Weights of a small GPT-style language model, trained from scratch on English Wikipedia.
Size: 11 layers, width 192, 6 heads of 32 (3 for keys and values), MLP 576 ReLU, vocabulary 1940.
Architecture: RMSNorm before each block, rotary positions, biases on query, key and value, untied embeddings, normalized queries and keys, some layers without attention, shifted keys, gated attention, value embeddings, learned residual scales, skips across layers, capped logits.
Training: 82M tokens, 5580 steps.
Each number is 500 + 50 x the weight over the matrix's rms, rounded and kept within 0 to 999. Layers, rows and columns count from 0. Numbers have three digits each.

# up: layer 5 MLP up, 576x192, rms 0.0765, rows 123-302, columns 128-159
# down: layer 5 MLP down (transposed), 576x192, rms 0.074, rows 123-302, columns 128-159
up123:581511591487508499431539446472518499420593525561548532461498446452472486510579404525557455396507
down123:486487469483453477483552454476462577545521570568491484515488471508431445538517405513504474445535
up124:530642569520481530534482560438405503503584503480510498546558494559483513573524501501575520467506
down124:459522522449439492562414437518525576498515574487540581555495447501454544565517470430556626436432
up125:455498587463622508441562492508522468474502470565480572592548388533485511443495553525483574448535
down125:514509551478505562555470501478522560436482526499531522484525490573537455502489547501508483443476
up126:395454583508461477480553535559626450478476476470562510519649530555515584511461467563499548424519
down126:464528466575479495482473528458533512523554467429636561405479596509483572557492496527568472487468
up127:576479546480431532594536488586445471488502556572473512582492492595478545457483423459500587488525
down127:523526479560598560467556464455552496446459480495517583556530481511488538537536446552484496503483
up128:414559549471437543541451539539495517546544385463508537530485451489445482534471467552477474488470
down128:529433485476477472546486539529499505442536471453526547474361466590461369439520532504540451389546
up129:505538536552568549538478496484554530427444477511476482508564507482417467485493490540564573473469
down129:526497451507507431559544393545518550482541409557627442464499511541465471584508438540442414486477
up130:490465521580457512461517555503555497551628498483468510503571425446441550472538533461477469478486
down130:554447538424484561488538485449528503484421482531488524543462511486489496521468502455462459514439
up131:560489555539526477468533499432521577496491571546467507581613459514490515442448550482526612504527
down131:510542490549535466524549523489465569520500470533490452539517490545563495454506501515536482520491
up132:531498475547498560385557529479563499390457556600475606468489402500455466455541538480512522419578
down132:551355357504448517504435466496445447487472560583513507455443526376542489484476560364482444470518
up133:531497538594537578483462482522581476525513504407535486502517581601456519532500507502542528543473
down133:420567601486539449454613463518533487495527539517488450523587447514526400512528545560528555480588
up134:504498595483539546552512584542527548353392509484427481514552558447507565440494439533439568476539
down134:504453424499500550442521581510529398518495423448493481566462523541450443482544543481501429420448
up135:429457547424457584373540494395480500491552468484496554490442538474567533385625432486512470427486
down135:464547483450403513543522560413510477437464591554588617451464564454575459535543519432503571447525
up136:510490524522512498444554477454571481482575444445490544509489441492419480474540541593468458466513
down136:580507453543489505471508485469415533473483491503478509541451493516476455488466425532483507438549
up137:515419487459625607452614514392505464434447412480451449532549531469453454384508460551476473512492
down137:544549537566479454459468537539433493539526541544572545462458538509412547539504420436554479541426
up138:481562519578501530495524481379547548446504462452441490477430416667517490509548461670461545545493
down138:449585549574459422410520365535412491489508421506573362488591563595606439576468496574515561558508
up139:493531512539486551563490540466498575476467434462374489484642456481551551508409458487510455481499
down139:444429482580542480498567503487552447499552398454508528547463451510481466480520452535474477444497
up140:465438453526481591552548595543526448527542520537487541577524482553493567489385517488507448567595
down140:504532542561486570468425597409561393393399380440554567525473542456503416492511503578553548492470
up141:528516567490528482515521519517513512493461413516556569467531470552485537535465491548558553519456
down141:514371516474467376551496532513489572449498582594466415491470483554569560409541451447556498422533
up142:589562544470500532551496507462546469554480450532463546522556420463430652545443446501605564399506
down142:456492541442514430472522442448500440422552438502584443477400449529499405451562509514533522557520
up143:591408618586561557493535489465490520431507369549489556489431482483524546456525507593495503373485
down143:476476512482504516540524394508508555503527463490519477504493563462432616572488451439513449498503
up144:514570523478410530545550485421444439570510476456522471544458555562550563534429406438504506486399
down144:532598489541516529496642499521469407542502470525496468544534493496557554445419502589555499445424
up145:473559574616580501382554593467565461453528531399587531410496489527558544381500482432481527459447
down145:509501490521486485501584506487457503460513506525469454488512481486528568490552509474491403463436
up146:544582479535518490473586606511452494457505434398414532486528435478421538441482509492489482582434
down146:435523511552458463623532523573462539478430622493452548515513467483481519572516451480566530454593
up147:486581493465494591450526476473566502475493525514481546528504466488493498500541559563538507501451
down147:533480464456447472492484465469451455466527489563491567421446538498540487478554502539489445558545
up148:487508605531444497464455499472506504530514493616483536532500481627477544459467434593474465485426
down148:526525618514500487404426521497569454489494544513503412450448458523500438463533471522482536342553
up149:493495536464479525474458473478515525444546492473525573553569473449417531535462462487469660551458
down149:469524483507523517464544508463547500535472515512595390515450517481502434475414480472618559541477
up150:544600548520478529614573491447536537494458479505448558504536437449414540446412484529524551461498
down150:477481599432479478476457536564614528527563492525458600537522500493464493474479490606447532430439
up151:520496534526531536474496534488485489469526487465509526518474505494482490473481478489525505503509
down151:502500504491502489510500486497500510496506506516506509504488488498503510486485487496498511520491
up152:585446525469499507458549523512565552530525404562517610505510433522475497528477490546517506458529
down152:492495598440489451500390562508520521537487544467466442417525473506504420529531476501512428415547
up153:528421545542504562548521545511484542505457543537496540504501468500495497462534492513421548461431
down153:478525482528543574473550522469508544504503471433475505498540470557464482474496502529498493477519
up154:461529556453492538480550514412599472497467515525473496492486389458426485408533546611497517479514
down154:498472495527528510527427536528509456487507536397532471449553522504491534497495522480443575488495
up155:513471604498444612508488518476549458418490480467492481526504428471490509521422473545561540447393
down155:561501515472424482615456607461531422426505464499521555485445415406465419463600493570561527534404
up156:461519549496543472424581556555543588490516427454473550525497452481453504532525440490522508520451
down156:568485486566490508519514518464481446512541432493506450533414478521487513579510525489589577544373
up157:526546589613517480437559430424486480484524478537481554500506483582473517541512477564504615492447
down157:579483473522514498510485535510500423537544525494525439391388487581446508526565543487501529477416
up158:508525612447564517386604515525535495509564393559525509518608469549460481385557485529519541488525
down158:514533552543451602576469548551480579461428514463496531522537555515500460558566472438483587501487
up159:589557498537553590534603483428401408513563401459440512470506509496481511567401491527427502502437
down159:503476527552502541510627490484504492441496519429489456473488504497485591517463507567488549469535
up160:523501610549459510502503471420481406498476482494502512533458532545500596467492450565628481520553
down160:501506503459507507464529544498482529478491490539422495527537477501422571452554505513460416433479
up161:503551527506480521470541473490521578538459540536449585595535412544533547516390541552417517511512
down161:518502526504525557479529448606489514490527523505515600485561431417449498481397452431428491414425
up162:581531559455479597512527626430514457453475533457500549518525522479457533518405440614472443445476
down162:556476472511408546485505583514503509516468655464364409465306522446506464487464500516496475451597
up163:471509546534593560418492477423521464524564451449544572640525537572506495452485524565497454438542
down163:597466427422484547414529452511510449502444490494467510577528512514470557523487435520527446420450
up164:572506550537534477490466413412510455490510463463509528526463524463477557497429475540542496508516
down164:536450425538488555437490552532525475529472510534506512465428443523416566523511532436440507564379
up165:546394417448471511444579564479476545529602513472410520568476422567473531467455434493497466562536
down165:528528438502546434484519576576457503533474499482505564564539486511476465495510504491458492491427
up166:535635572544530466523472513525478505522512458434509472542573539531453517426429505520529519467441
down166:480510556399510483540536440561567560507586534587474564588503425535493579541506500441548598550527
up167:523446541592517619558550472491510586487559539527509487465549509518543459526588434483469546463425
down167:486607486562556415505518464530539518471516439468494519412512496531415457477430477535507487540541
up168:457573502510466490477576493428508560481537503431447529478530496521536452555527587451472494431442
down168:486468482433498443535481584533467574514506533481432529489583473478492480534454532464464553530518
up169:483584559541478447482502473462577474521504483479483484520550463532509474453388481481515529484512
down169:512436516464511531482452535643544561592542508532547546461478484509541561488496477525598489468445
up170:533422495464569595420531525557533541448444443507458570528509580476417535546570516546487505389497
down170:570397540448470500565491514611564426514468555560511430501520457442528521537532593584497495468533
up171:538486530424550573436588476456441463480520525425539542607463439472481496446552404539545481482530
down171:518418473469432460441611457567438513520481501429517519503489488419468523424548415507443486546460
up172:433410520455619579421560491436481596406515504501465602627583413487513573520554450537537502470535
down172:513393515543421555567556519533512575519526437488530470559543455465475544570543508510496439486519
up173:452461515525487565464581643499487452515508497379417530456527468488462527468468502547503578520415
down173:353519450508593532398580528534485506487403487527517458438488490449401482528528413481463574488479
up174:509441516464515524509552564536490536482479473490562537449497494618518559457544542481533427475458
down174:536559423530511473506485549426538373490436479466491440431518539447460588474504493591415462466532
up175:548519537504510446519543423407500494511469412464452495512483480582528493565576473510568586520427
down175:487453500474580556533493537468496530476428497511509576476472474562500464536516524565523547556495
up176:512450574518505541417479478535618468505525423477543572487458471516507571548501522514511595472413
down176:520515440523632484483494491427548574436475493388449451384456546549486563521456472481499560498582
up177:497560520532499532529545527564487585394612509513459555419449533526540483503501435529563534512509
down177:473495420495482545472489561547446471411529542498438609543525469520540478535544475563531523543483
up178:563546495596580509499566534496587439459563447419465471435493512556478527459439445546496455483453
down178:479455487441570562492560508433518501438491453472453495567595522450560472527424541517512496485473
up179:492510587436543487477490505482515467493636428476448501475462453591390499482547478561485480495566
down179:533522534457465552470510485521417443535477544521469527462480464482521519514563556466500427513459
up180:549621500490468444476539486425497414449540483485490573483492469509464634407492475552476591541488
down180:569447504402551489507552465512560486495471518534541501518446585491510502481487633490513539515515
up181:470579506564436523560449631507440582475464564509467488594474444548420542574552466479495583458423
down181:564481478425396513437512444521561531420537530560576553496463495517475462495499410526492538434503
up182:502581598548541507420546469438565448495580426398539505601516459508532489490463387516527429548478
down182:454529443584459583565472470477463525552448502478589511499547528472465517469490423498538417496500
up183:527488499552588528516547421477505557452552491495484541543474421533507545540425503509446502451492
down183:476505424491563525619500519469498550481520485475508508535443611574586503590488516546488624407552
up184:557532511528545496441493521479493449432587455463554482468506428492472469482466545635439547449588
down184:557537591545554499450538560561487480537405476500517509505460447523431470585521473502482562483548
up185:528406504516485590454517492499510422441556412544523588496590533487449532483393443512489443434542
down185:497480560589556449494476425493545464445505457559539492476560574470446364490531565468558553506594
up186:491416604484540608484488508435512476477517504446407515501538439539455497379514485601537476461453
down186:494405509547508545484462500493533535533443620517442473462493566491577396481529480508564495454468
up187:512519592488542538468464585438488584465468509580499526499492486570578515475572470496564490522501
down187:520462508514498465491395570427510513535533547544572419480460545475509495487485471489481489520556
up188:500557538486449563531566451496576589457497518494496586491548534473392520468430439627495448465504
down188:454499393453508543573451437581400603509420554525484540432543557534524497505490578502447481547513
up189:615429476490471534427535605457519632432487429541401528548522466471368519445529553525516485421604
down189:557419482472399479486474457533539468499473567550477484480498442476494516545457582528524534542501
up190:490410546487510558556477529477535466461558482514469510513574525604449508468530547508543513502527
down190:486470488460461412496520466516476534545477546577554461493503414487497502484464550458473497500539
up191:480464491402505563505486540536484556492447481549475571579599443401412499480500497536466451566498
down191:558501441482564504484457537505499472423482465469521416546569580488557499527480516489533488440552
up192:558493539513488523456594550590519500485474525556362547494467420466457544420414544451539481506363
down192:464538530456444482380440582365510497439556515501460467549470537548422439468584573547553487428485
up193:527450543620530532526510516452483493511538473439552508537431530540483488460528382509530492509538
down193:545517456489485554508438452548500466494457548529474533495489443465403515526505439506406493551543
up194:544538550535450561521595586522464474537439403499409488556526501478437581588479482551523583446454
down194:537447470451387508556495394570480469439443471480460603523513430406445609536523496497545568479482
up195:477454574550506476430449567514521494577532544569540571532413503536477512488560506599561580427512
down195:528531562469517356534399469570646554485495479443532458520463527431479521566507581544528560579491
up196:478499554539517627510467527415518554410445532432489482493484445479423546508420377496540587499507
down196:438444446485500581583517473556495579528556507421437431512499505437470477568475502529488564516355
up197:566477522522474497511610444547601515540524504445536510632447541415550448586578356570433520574548
down197:554525540540453534466453464514578496553486404427505493554555539446448338529494521491557444546456
up198:508579552506500486432494598481431572500500561501421578535515471527469532523613425508596597555517
down198:442405559507522498460470507535561491496524483608603500430555513497494525502495577473473511487461
up199:561528476459581477458445589487592438547507415373439594614521559529440535435441559544521502495396
down199:459537539480443456518542508475509540647546512543484398480497427444482543597501474470413424509521
up200:594519509524649568476449502414516516494510497429451478525627626531499513508471500548461497513488
down200:571410511443554517407483540469465535393400400511507403464577549533548391441569530533558469473555
up201:471470595524507465455570527499542493527617444391510598502577474504396470568467502532555523552482
down201:417376550563465432537532430560502507531618518439485441554529508447479484537427581419492403502505
up202:448530511518498491510524473478597419459507434439550512512475465496452482500458443597479473517523
down202:581541443483555433523532690634457523514453479461580513375433484475440409469542408463538448551470
up203:528478570473566518494516587521465495453451481509554493499522502515358475493429508454524520466450
down203:489519481515471483444477462575535532484549570507515505489518491512576515593517460447525451549545
up204:531566542533495500445523553496513569541517452494559557567495540526487493528535390591470532492444
down204:541496597498500440468488497583498516510463532457539577536481475481488454505541442583486420438473
up205:520472553538566516439435498464501473497584461476493533467471507531527465449434502565479544502531
down205:488464463506495508528588557537463578468452470507475534438513495463483538501472589468531491516458
up206:509560438512607502486511612457556528510499483468521513526574502476456508444525509441484522484423
down206:468490573478507485460455514476583497547436510510528452448513484401526457432581400459376445412455
up207:480516662600512479364532532432535518489525463468494521537464522483535546454487490484511509460519
down207:491477490466478529510522447533489511492464512508489421545529484539488483475491442412534531446465
up208:541522511564553579476514543486480479476591499489492439554467537509488510500514447575531457574530
down208:490540400559535465433518513530493468517506404539528456434498608449460443497513463523451430485523
up209:559427497493500483460557453491599545457550379463540559523563526472484518474513483554640537477427
down209:553455427543527565492488487473503573427459511384555529499499521517522519528539467421573461450523
up210:623509647587473511419491441477453417486517379424489534507444552498498435557492434533461485548538
down210:483526524574423469520477547532474412492511448522568546457520552493529397523543509472450440480520
up211:472448576500502563506506526538571551480431436430466451586581429527522516507483570467477586346484
down211:420409524538556494466466490543498526488524504519480509479508490471532535469514495536491455466520
up212:508496568507525521480543519487508519462501503474507515479505508563474520489483456510483533476498
down212:489519476473503506468535452471518515494493514520522483490500480491529516539535482495513446508496
up213:511547492568521549447495495610502464501380455369445513531518538621528528523481420511503552438419
down213:499581485445623464490538463426587440535490417518616490508437558524535514478525493547474429464539
up214:590515604512516499360521486493442507449539486497494496545457449597481590447487521552502454468507
down214:480485540471564507446543514520551459491494436393457581548461458419379484499479480494480493473547
up215:450527536491467491550514544476505538491568536539509492560501436532513526527521492583498525557492
down215:484454474472483434496428464528475472424548506567428507529580491490521525494566473525484477515540
up216:496550607507485526448566493476473522542489541529517524424555454536494504445463472470464474418504
down216:430514533434492473540583497419440497539463463571462531477479466520499505450479512490414496564479
up217:551540566492438499477465515522562507470489567546463578435438534557457544511480392431439579580441
down217:514521556455467501425568509454587487457517483536371466508546472529460481479563497520425556509531
up218:506583483478451517533542600438406550495520453556421500639560477579538456552491460523544583396515
down218:554445481530390394532503539539533510471422527583434502528555486567473466526563490414492398567568
up219:453472468566468561427578581534559569553585469424531585528482422501520561545602475546604458517458
down219:608472466417531440480682484511558547531419466436598527531529615448503619458545393613579499468511
up220:628578576468466521456480454450519568515530435552420445529553535638398531531511518493499589479468
down220:487583582428402337592515466596572459564460591477524477398519508565463658571530518482468515480532
up221:536589522540455516453465433498531528472526425470465554534536530519431550522358400529634498497374
down221:456505459494371516483384424519551586485609563588436525514542540454522545500539543591564476526555
up222:393539500497499508443472458486494537422529506490536542460504512481435533550510416548540509521446
down222:481483503498486418506465523452527520452510512561440473521577418470466517480550540464531576528524
up223:499501516509497513506516509495514509499497498491501522524507489501500533490493476503510514489492
down223:494497494506507505503482497518493509493508511501501518478498511496509489491507513501488490510508
up224:458530502597500527561570487478474561493460435487463455533595535530522504543451555555548415517469
down224:551513436472556491551564468538545535519509431532559434461461533448491461595557483529472457486468
up225:560584687446566697374585448408637444534447504394473619641600451474511531403424362607564480508544
down225:490591552510540585416506447645539530690435599368482629581592516509491554342472353409447394477548
up226:533448605539514519506477524433586553465617474544523536530532544588564586543476585527554493469463
down226:590497534544492508493507401541571485548469492538515440488537518521528589476439556433559456452490
up227:447587492474503523492503534524501488578535443520434474461535524589454543466493490652484520446437
down227:538469405496565540429429591524520539570433511389440458462485506380498425524550586539448464534434
up228:492540498520472470478550554552490610405469464526513510442497365542556496486512512469476546537474
down228:513501447552487436483484519631528521526528572494392431416501453516600449443527519500447413427605
up229:486501561465432473497477475497521489520621433445433594512466383513539475478421414488504416560445
down229:430507494429424385501529446524401562505492450503485497469528467513541444458427340415569494517511
up230:563553528546421530481503525394516482381468442530495476493568451451386619510459473509540589433483
down230:514561476602457563497535361475573522484506437530470469492537452443448518526473463472570453514453
up231:488553592446587489385478517514507523497508478473559475414479557512452563543516488632571520516583
down231:481511567453521564394412424538401488593523448490518437442546526470512564523530591527532475456548
up232:537557452446538505469572480416475547466524450533527579576496487521515509542516494580616563445405
down232:524510435364483469524565412430438598502429530570534565598467446512504561406524528568513451600464
up233:556556466519585519520532474419526493410443492482449540514468523501473562441529422460543488473461
down233:500546445493528550448548422599539527475527461520480393561467396487536553495584488502493433515478
up234:452519471539418568511466488547460538537467514466474560506520551537569482546425425480550536501521
down234:486539400565519428553595475447489480497402429492533393485444440465521469492381493459444445540478
up235:565580528510547518479553525444476492440505501478447495507494471540486557515457470541499572538513
down235:531486426563440506511571507506554442497468480468523472531541574520532559564511443502493556453561
up236:568586498502467546478518457450467494479577504595509550605459543499483467588584529506572466489434
down236:535649474536442494399538512403389417533540498565546524487548526531454443488487617459521541483534
up237:599561469570447482478484617509455525547497545442542503499482516558546551447555415486562520572458
down237:472468502485495471448435534549469502554521545456406467503535419486504503420557441466422545496465
up238:502492466500529552561548509453581528459506494508478584573574479483527490429498550560580602428516
down238:451460453541581575438448522533518478507514513519451542474468444504475590499436439507416491479487
up239:563437523576450564562504452442541522377499534578430623643567449482438558478477504522485535474423
down239:561452405435515526499488442474501478469459551500501508553613484392424491462496473429495453524486
up240:574514546511510485450505463360538452487464515441449538560498376529469564490455399490480570488604
down240:558394499467435545529343560577501525510431467528466596544493364495471506623597402504405475475508
up241:528451506532548486421461520504554443481480524507541540469492504545460487466514539471453621528402
down241:551477508573609491498560535480532467518475509457450435404454522502474551503514519504536508566485
up242:464524562638544545528588499535531485481563531535505508566448423542490526503470465484536479512496
down242:528545457527404513498535448564482511502449479546636426486395493491516485547423546465560469448458
up243:569529450486457582481552440461577488523412557490435499554524430491462512559519432570549499451478
down243:509531424570539478530416501534547443491478575526521545428497481477524471556475447497500495423570
up244:534543541453546567468522435517450540462451498489516441607598489532476513453541461467481509358400
down244:505519469525512508427524384443473515404517492495522398485495528414498471464549475495389492450468
up245:415524575572575496546477501513465553507494527488562554527528494512524546522525379488502516537443
down245:505554491533467489519490414509466482500462525488492497527595506553517485497493438501420428560565
up246:519515546531501508468542465438578485454599466425491467476440495558422520448489503559531564512404
down246:485440458461409561509488542542507484498489508433426515490484504518475388527553514532546528452438
up247:497491518488504549478465520478564473540494550470483624473480561471546519418462573566499599559557
down247:477464453523489475529423454538578426497476590493569540472485601499593477545410576469459521552523
up248:410436647428446452422551437419543466475494505473421566448519490494443545473561532498472587513559
down248:500448563405547439506541481498581435562426542475482544535520509376537585461524492484532497499575
up249:496511557573476532484489582461467545503491530523510534527545443525507454372508453476481483526516
down249:474444545566511451420598523508577569524481579498541617471434439471533449458565535486440434506537
up250:473513576470534547361588471430448491402535481519444581506608499521488520437421504581499501435521
down250:535432564484431599579535495468421504501523493519441456446568502597477503546507545542564418403521
up251:550499547484488564465461501517489505443547445515462445466508470560518545443507440540500486520567
down251:511523463603501553514401627532475464532611585483526525510534526473517469476572448476493509485538
up252:497498604527528524438466540503484493413525412430506462577567502539471567589554543513507516528459
down252:437484559514513462548512521537507543455487552549525478485477536470542542519515560518468534514462
up253:485517497470613446548522643410485545451413356407368544515500511497488529532559456587516554495531
down253:563539559453520476460495415555548535569413514662455590485415448588534565631499496498499567493430
up254:493445503486505596494550500463445513418478536505538559580523527503557553557493506607508529378553
down254:533450485528476598502533485547481423468440438549544530379482489460547445565479436613413406457439
up255:575639582537424461381579449356619487428571453527523504603562509457467517455457476556447471482491
down255:579568422561509533372461428397576444407441507447601411492537512607584566455581575513442557538549
up256:514404562561521582548479482494514512527576453482474458536517458509472564495506505499532509538580
down256:459546431550495473428462497586499543572502461469498550526508626535484558584491513582528406473485
up257:474493538570466491476483569503515588504529494482416562498470392523433404478519528451468579519456
down257:447433424474501498490485585514500500491480560502461466497536421421466494468551542522443505449499
up258:438427564465513467473535551543513558514470513530487534594534417471472532484492532509550532406503
down258:495449562549525428560468462456468498422495592482563516429510515539479451491534575478515527446515
up259:510529518484540528513532534461473582411524474420486604514496433373486538522483502515558588516452
down259:527450429497550514460486489475460455562431495427493470538506483520427536467417479511417493481459
up260:493517520514479524475492451429526470446517564416497564425498558513556623484502512535485480483507
down260:502501540483488585490619415512497499422464477511512538513553443496539604432511406429570500465531
up261:607481542537496546440508494525529444483576445434302481594521461443469557411578505562572626490452
down261:656494468586523541517596512564508505466410506456527460554439520473505494426500459466588517588504
up262:443495515560553484379465492502523411495401426587375546465645361579511519397452403529493567516535
down262:454454453488576442417391505477474337544546506601509501463549480491523424450496422339426506468448
up263:496527529590589579506528562519493527586504414449502510485477462480443497483450508535412594469425
down263:426524463534537474592447481467569545431477440531532463469478486459539504545523430632510479539509
up264:481495524520510520484513512484528511472511496481486531528499494519486500500480479519488513476505
down264:512478491501496517498480513507472488501501509504499501527486503497509493503531522517498477506504
up265:500559506560542508543498517564451521447465529537499488541519497550496527509455415525517493505527
down265:536399461573413542531470515561493453499464476498473463485481560451491446534594525538504487550559
up266:578585512456476604467539477543517485537463438433436489593547525555592457448460411520476482472518
down266:509408427534474444405452502504563534530579544540499520529530490489531509534543547526419446559561
up267:504516583494539573437465524504519517550462489441488508550397444591438587589464504506424479414512
down267:484408483501487518514384522534478464545437531506594480478446526495506477549481399418407417522439
up268:448488575470604518477498536606556586505449540408576451571574520503481600557525458584580497542608
down268:533539491503443403525543443458501523443527494483418466494518542476423574514476422468446523552450
up269:553561490546567533460493595455465434429522552547489560572476426561557478457569487496513587578542
down269:596480375544623586490430538481512349463459540502566592467555431520525457419495455393425464493565
up270:477597615545482557498495496460435536365580382450491546474533430620446469505507444448536547453527
down270:446503620509435491560429501405417519464529416493578464522472493561436471494517491531597517495463
up271:507560578564461499488519507490491507402537489576432498603548454535457461523472427572430433442448
down271:552620505436469490478538426553461619459528509587417525548534438569498583529487435405476446475549
up272:499515491508503510495522504502503510494505507514502506512499498501499502485504465493509513484500
down272:499499501512514500500499508487507494498500486505491505496503513480487490509505526505481514496493
up273:523476535544537543446479467459512543447472479480501449551514453466480442439533497535469506380484
down273:408508447494471485450509496538482527509430557557487596472533428491537512509536445463523516543568
up274:383442532607553530526507528504449512519503458513524566610486420456515512453474486449550478507626
down274:557492445442493506475584491417524479422551459454414493504487517458422539427525485570516497505506
up275:535481479463542514373574485456592435501453442438522545586608506563433508539476370505478459489415
down275:513459435419490496530568384515580510640421561479546476487560558529472506582537467491527469581462
up276:460548553550535437421506462487505449475523469435512509529465534508381522510521573530512491397588
down276:495550437544540449516507474472477485536461446504486512460411499603556446522484509445476490451479
up277:575531522539547533480451505484487576484476532460420485469565457504512603511466533545400530447466
down277:477548548481571509417527476518445602597416524444519456453519436522491546558459529470503446480503
up278:495605489544611523440543493471468477468486410413477530525536458633556551553472504529559488537538
down278:500500533522498545526488447518555477514539418473523482431540499470455580389492445492536494508563
up279:492419532502432546484498556500457458403518543486471507460465517539431555521553549477502543536460
down279:496551480478552513432540532554518469557451467511512468503512468549500517528475526473516461442504
up280:421482566460469521567500516501474484597454588560460500562484408561466509523491474464494592412574
down280:496514500475497540554565471364561476513526473486525453536538513465398459454448481480521480467565
up281:486535497595587490524514530503424507340538502533460450484507530518491525506399431489475528466394
down281:494517546534425556549519530469590524550503542544513462551486607431437411474483506526508559518602
up282:538544589580492490457553480448437484402606477552506503473519446578436536465480531541547604428451
down282:524542540525462497482482526465475540519536483579527555459535440525557500517483516514520530474462
up283:432646561539537488476574503507565458513474509504462583499517551507520571432406475535509522552395
down283:534622513553502563531532487457537493507431515534363566552527494456516524524452541446484511485532
up284:541425502630432614574540613594546602505475504532349618537505462452445483489500483501446523449459
down284:453389428560463469516520652592519514514478556551480556473532423442485476492521573534435518474558
up285:452560464555541516514563630507543431488524537438500582508491518613444522533565476542615558395539
down285:528482475496483596542527535546504488576503552531526511503495442456532547411440516504516464407507
up286:453462512549469491453506513398484450504494469429491545515426462493486471487415493583532483381488
down286:609516587477399428608435604475522556530493429530511472509481535510427474538553532597488529583474
up287:541530576501462561450477552391574466469536502488534593507477432555422646514585449610530544435458
down287:510550509511518370531467509444527478461532506524481521486513500563509409521506545445570587578426
up288:545456517610585548511507542490514430500467483495482501459491534480548524494462467545485493508451
down288:494479508484495463412435547532550558441468545531434446502550470491511513436465427497482566548557
up289:479536500549482532470565516504456534499435511488543528411529581407428544470423340451533440458444
down289:472504515598478622435562419577473589590538496513530471474545467513535556528540565567474474472453
up290:554472474485511552449547439406507389466587549497538480533487464606486452520509524518471574433568
down290:471519485486494576433643483530394450364478509459457467462462497429517454477564447493522370435517
up291:533608491476466480519511510449526505553536484510452493593614438542455459483431488544527549461494
down291:461509499537571504453544488595476531488497545533490441487528500532493443465533456456499441486480
up292:592454580494542583493479546438575462498514444533481504541577477465407494428562512563517546420507
down292:492509525529455524470526417468461479495528516496482487541442556552495532583578466485482433549500
up293:502456558538604548427502477512517446460508576395498522534525463491538513412560486530513566539595
down293:496482515561510450499605545629498424510517562423498580480558545470556641455466422515563422590581
up294:577523513550435474481511556448435473521488475551487504569605466459425526440504446510495512475412
down294:496512473515524491419545546480556485492504480504572565566459547439574443474406470605450566431557
up295:557424508440527503503537474485459473431525500448550506551525524466506525406485555516491477491501
down295:522525477481484457508453474463443449521571509459470553523408533497470607476483511578493476465533
up296:396512577525592538522618514514554517483495557454455496510477532462382510482521533526509526514451
down296:480510571588476488517500464523532522497531576545469517533489432504487502505502436524521518507500
up297:488542522482564503374470568570472507510492548430521559498562458494528480538545508533474516483479
down297:524489494466477446556496538506482499488440527544481559539550390468457529494514456469558526532531
up298:478434523595462561432530551499476507436508500413410626449545453501431493565589498484438512536470
down298:502414495443537518472369483562485387472541440569499479456535614401463543476554574477459368468482
up299:560429549507525602500510438565527527464549396456537510525483532576516513491463427528528464471520
down299:482535501558482506534535537535507529462520424497431515493539502476473522510498481533493524505500
up300:472549584504482481492560442409480589429451368485468487524563409496507470519487429507538523545426
down300:494476484473464438545498560504410618496475513433467447439578474583476489502519437532458522434537
up301:560511449531570543471625593427578544492466490437419530482582491471531532422492512511480591442536
down301:459509515492491573530471482566500631586529497553579478504488500443588519495569518459480539479490
up302:512495486673439533599514550498510626480505498484450502529499471531399586539444412476453573423473
down302:561516469366446564468519493414510531419433481459638413565451457502449376505564514547483459468578